config = dict(
    n_layer=12,
    d_model=256,
    n_head=8,
    n_kv_head=8,
    head_dim=32,
    d_mlp=1024,
    vocab_size=898,
    activation='tanh_gelu',
    norm='layernorm',
    norm_place='pre',
    norm_eps=1e-05,
    positions='rope',
    rope_base=10000.0,
    rope_fraction=0.5,
    qk_norm=False,
    attn_scale=0.177,
    bias='none',
    tie_embeddings=False,
    parallel_block=True,
    init='orth',
    init_std_qkv=0.0499,
    init_std_o=0.0,
    init_std_up=0.0499,
    init_std_down=0.0,
    init_mimetic=0.7,
    optimizer='muon_variant',
    lr=0.00151,
    beta1=0.93,
    weight_decay=0.059,
    lr_head=0.0142,
    grad_clip=2.0,
    warmup_steps=200,
    schedule='wsd',
    decay_fraction=0.5,
    decay_shape='linear',
    final_lr_fraction=0.0,
    batch_tokens=[16384, 32768, 49152],
    seq_len=512,
    doc_mask=True,
    train_tokens=423800000,
    steps=14158,
    dataset='wikipedia_en',
)
Each number is 128 + 32 x the weight over its row's rms, rounded and kept within 0 to 255. Layers, rows and columns count from 0. Numbers have three digits each. The size before them is the row's rms in percent of the matrix's.

# down: layer 7 MLP down (transposed), 1024x256, rms 0.141, rows 998-1023, columns 192-255
# up: layer 7 MLP up, 1024x256, rms 0.139, rows 999-1023, columns 192-255
down998 101:155150162159156143116180142153135080137121160102101113127132135055107135149122150082139176247126147146088128131116126148107123138147120115141128067123141155255107140156143130123151080101113123
up999 102:166149123158156165103068099157139141065082168129113150151075177182108143131099088038192120134097104122120101122113121117097128168127102141068139093131158187154117108118099131124138125124081090
down999 107:110120173125104161174139175175118142137113142090127181197126147068122175108143097143139103116160179099130090089152140089137107176149124137106145093135126146091151104099159095159181234162108145
up1000 108:108068174198060100203113147153148113138117169133116086129123123089121132099118135100061102089072179134121067078149106117124158139118131127156120183115073071163129144060113146148168103097176131
down1000 111:121184156120094093135147108168153065094131126155146135075058146076089116122157140154110135084156118173102113180194156149138146143096178070177086176193099172199186147176128195125126134108176136
up1001 095:147154147102078143110110105131109176144065154144182123126076125131172046136141132142080084139086125098132078106186138134083118152150142136180060134157098104115110080183145126103105079161133173
down1001 100:053215108128134077138128147166150102123131116136101126096154107144137170151140086081099153155153084145159172112091114079144120135141131098139148114157200135196106152135127170125072096142156130
up1002 103:139058121118124083109156113174144078089156156131121130128111160164159135124178189086085093154135152108096124119127150150127184146091172090098133076126091109090096150134140108133096188109050069
down1002 100:202109137112158127117139107205168128103086140077160170076111145110087151120101117104122109106111122133125118131204146154164150112107152124120142169095072142114142181084122138120128137123160152
up1003 099:106166076100136127119160157105113090097180125078105149123149123148102120092090113068095113195159176077103157081119102139119077133108104109064136119102119112109112153111139138146155082141126128
down1003 099:082095114147172155139122111166055197148117171134105094109145131110147103151133068183154092118204154153138146111106118091154125176150146084104101104176163125201104175180140085137172171127107175
up1004 100:114139137076181112095129124143157132107149171152166111080114138165176113176096104132195182058121177111132134136124114199140102171098124140121102100157131128119146146129146116125117126152118142
down1004 101:165123082086098112142148140164089099178152119109045186115169115127157156113165130186129116104074124122162133160099108101180098103154084089103090095160136119161159150126136160161138125135186170
up1005 101:109159170135151075123134129164114148116207139122147145102108204144150145058072134182134190179175115079132106085125058142132213142108147153088111157154085142077093053118155164089120143145085182
down1005 102:140101119165137129072152102136140109097074168099107155090152118140109076122094174063165144131085127088132058068155119118127066120130163146028157075094086197127126129138136111154164157120154153
up1006 102:128066112163102119066118129189105111169143104094078160155088147179092081132137115087154130107192137136138142152171108186155105164120127208143130165146089149099128068130175137117106116125109144
down1006 101:146180156139122084101083112091124109130190162122171169140160136159109166122172130125127080101116167125138135126053069160139093148160109117100124071081142163092154149143187065137088106161121096
up1007 098:107096143162087145071172121112137114097092164156127124093135099130181155122123123132117111080091131193152115122102163118150170104098159150149126112130135112134081114106089130142102105160127096
down1007 086:138175093139122149169176114144206096125142067124132115106146167199084119109146106158086143091179085098109093126193118143094155129209087150129127102185194162163156137097121069138097136144190110
up1008 101:136080093109106151100211145124146117112123180105113156125121131170138173166149137105148121161111112168136144134128146118127109134114172151153144160167164130142149107117137067173086106122148109
down1008 098:127123132177122133124075154137100114165137165161102123117158073078154088170075126119164120140165142129135103130175113094128154137109121076185108122154113090079173104153127162177114131145137083
up1009 089:182085149108094219188161091127106114087164126102129115120148150148097145157160121128131053101119114154177137143077036157140070136108136129137163156104167143114072110153162136206076130089115141
down1009 076:097131143145122120112118138083168125145069098211148123130099108122102124117128110173160138109135124106091148150161145107113105130125134067119148108171097117121141125128140143024123164151137120
up1010 110:110123190150153131100103107133150126115170105095085120106103160118132098124143150140142065130110078185177100128217174118113144162143144149126120140153123075137084137076110158102123113132166185
down1010 107:170163158120156123117132115166157138118142162050152110146156104059140148064113136137127087202172138129130100162140144132088132152098149196068126112078060093204107120113176136096187131108184141
up1011 101:144138129134122099066095143099131087135197097131022165144083168117171094074121129121193167116155188113127153122094126144137115085118122134164065105132157106135165176097101099094098191092109114
down1011 098:110065164081172183071105132166165124118131121126050105176159128165096142135104140063107189112065134074120126121142182134100150131143156092151152222079120116150132132104126113123154116125114155
up1012 097:083120121133071115134126216124103098129080127159136121159151056090154116136071137182158111122091097143053118140135130169191131150189135159084113103146158041112144113151145137092154124099140136
down1012 102:103150149144134121165159120122098128126131179091178193128106123120092084120149095098154125081157175091216139148104089128107143113107181122156135165128091212168115053104158079158080105120111147
up1013 102:130114085193102140155164137049130154111162212137132100163067038111130095137205085125105157104152137090193146168171146126181062159128113129098180078169127106094195143103120102090105170078161165
down1013 104:125117105152089126163082135123074148112156119094108135083131116219056164119127148092127073092086176117133156162077092180181101142051150086101172141110157088175090153115121130114114104098137179
up1014 090:132167114114133081132104115062144089089128091156120137056160112126131058150157094132110161134125119106138106133117128108105132153213128172147102144103094128190126142077123162090094185127079203
down1014 095:149051130162149155097125174124106178157052143144082100111140150129170090139111131084138143122087097157127133120172166066147088133080157138102130132163133103229121157113129110118137139151109102
up1015 094:110083172176166134162125130135084168086084123184135185117136081142163170175154152075111180128075159086111125125192108138103100118127080140105146126132132118158137152163131106151092120150151082
down1015 099:100081160138101121083126088164166150089140164138106152162139091155085150116131075116116107129181116097121150137080162124114185116131127136106128191120161141172162164122168100117129168118096149
up1016 098:166097139154140148115162135110128137131127116163105102070118154136120112177142189156136084114060092138167131128058133106099066095090115156133158132117098134114113162084043136167117150138115192
down1016 098:109137136102175068190146182085142112120169111172159108081179106096061131136161128073130140166074128172179142133173123115160150204133131143148120129139136137199160130128100167105143127147109143
up1017 102:126133138145146138152121095189109138140119078111187161128099036125170088087120086162179160131108117150166112083133110142134144121075168178172124127125176109150127124169150109162189122142135120
down1017 100:088153132127078216148134096150139137142166138101148107097120087178175169135140135078151134111210066130069095124060147111127140169119133125169139114125153126106152120149061145143155136099130122
up1018 103:097191108142112089146077117069153128129136123140129080168131138172150159101206118113111095127155109111141116175084113089094177109127143147078039100209125121132133113109094160189159064145132110
down1018 101:112135121181106092121131123165148181112149106141142108066140174132104117128087102147102186144116157182139139129162129097114170109067179124084097150155091111162137173132117130126120189102123090
up1019 100:133150146198113123163156119060164093095112117189153083135054120170129093099084101069107101118119184123135102116147158176135164149103138084186143116110060166073102075129100135135111148115170113
down1019 106:136125144133118145110182206122121113079076100104223190149128113133000114099141078128153125099111187143129184099146111139120111125121138107084136164107113084082139101104124176169149187182146153
up1020 101:135175115155137130101107140083131135132152119049066118123102134136157151123123144162165122174091132120104094151157154162072130110160133154108136096152082194140107146121116095150113160083133153
down1020 103:095118137165130120115171084185160108111121125135126121131117074054128143112159092094126119130153124156145088115113098156153115145104076092128139128129066084158148136076134193150110092128116130
up1021 100:109132140128087110098120104089141115116137152051091089106129112174138176161162128080167091099164081121121122100087156113160122123133142089117093109097155151153146098116104125096089164158145102
down1021 091:139137072120125122111142157145125157056087115110105131156105170121070113090122134141142082179121145174129145094172143219121121101147147085124130139164114138069095069083120162129136152150142197
up1022 092:116107123151106119119065119139129183152084154179143146128137161152151198105184102130084125157129148081097130102076105109106139066104122124090107178166181140136135136132122145194126144122104162
down1022 094:111130111115110079124141173088067103086149062102113046147116166098065097114123192194126084091127166128112130132155139150132094159095114106074165171126155144021137142127107105130121142233129131
up1023 101:155095135175083138095133100105126177102142097163103083056107121166096153072171143077138109099175104119109122142092132162170109141141136154195127080127182170114071133136115119142095122156140138
down1023 099:161098130150103065089117124092095082088105187137090116097131141092126152142153093141125172116094146132131101109182136155116142081052093148117146106169118171222119142109110139098103102088124127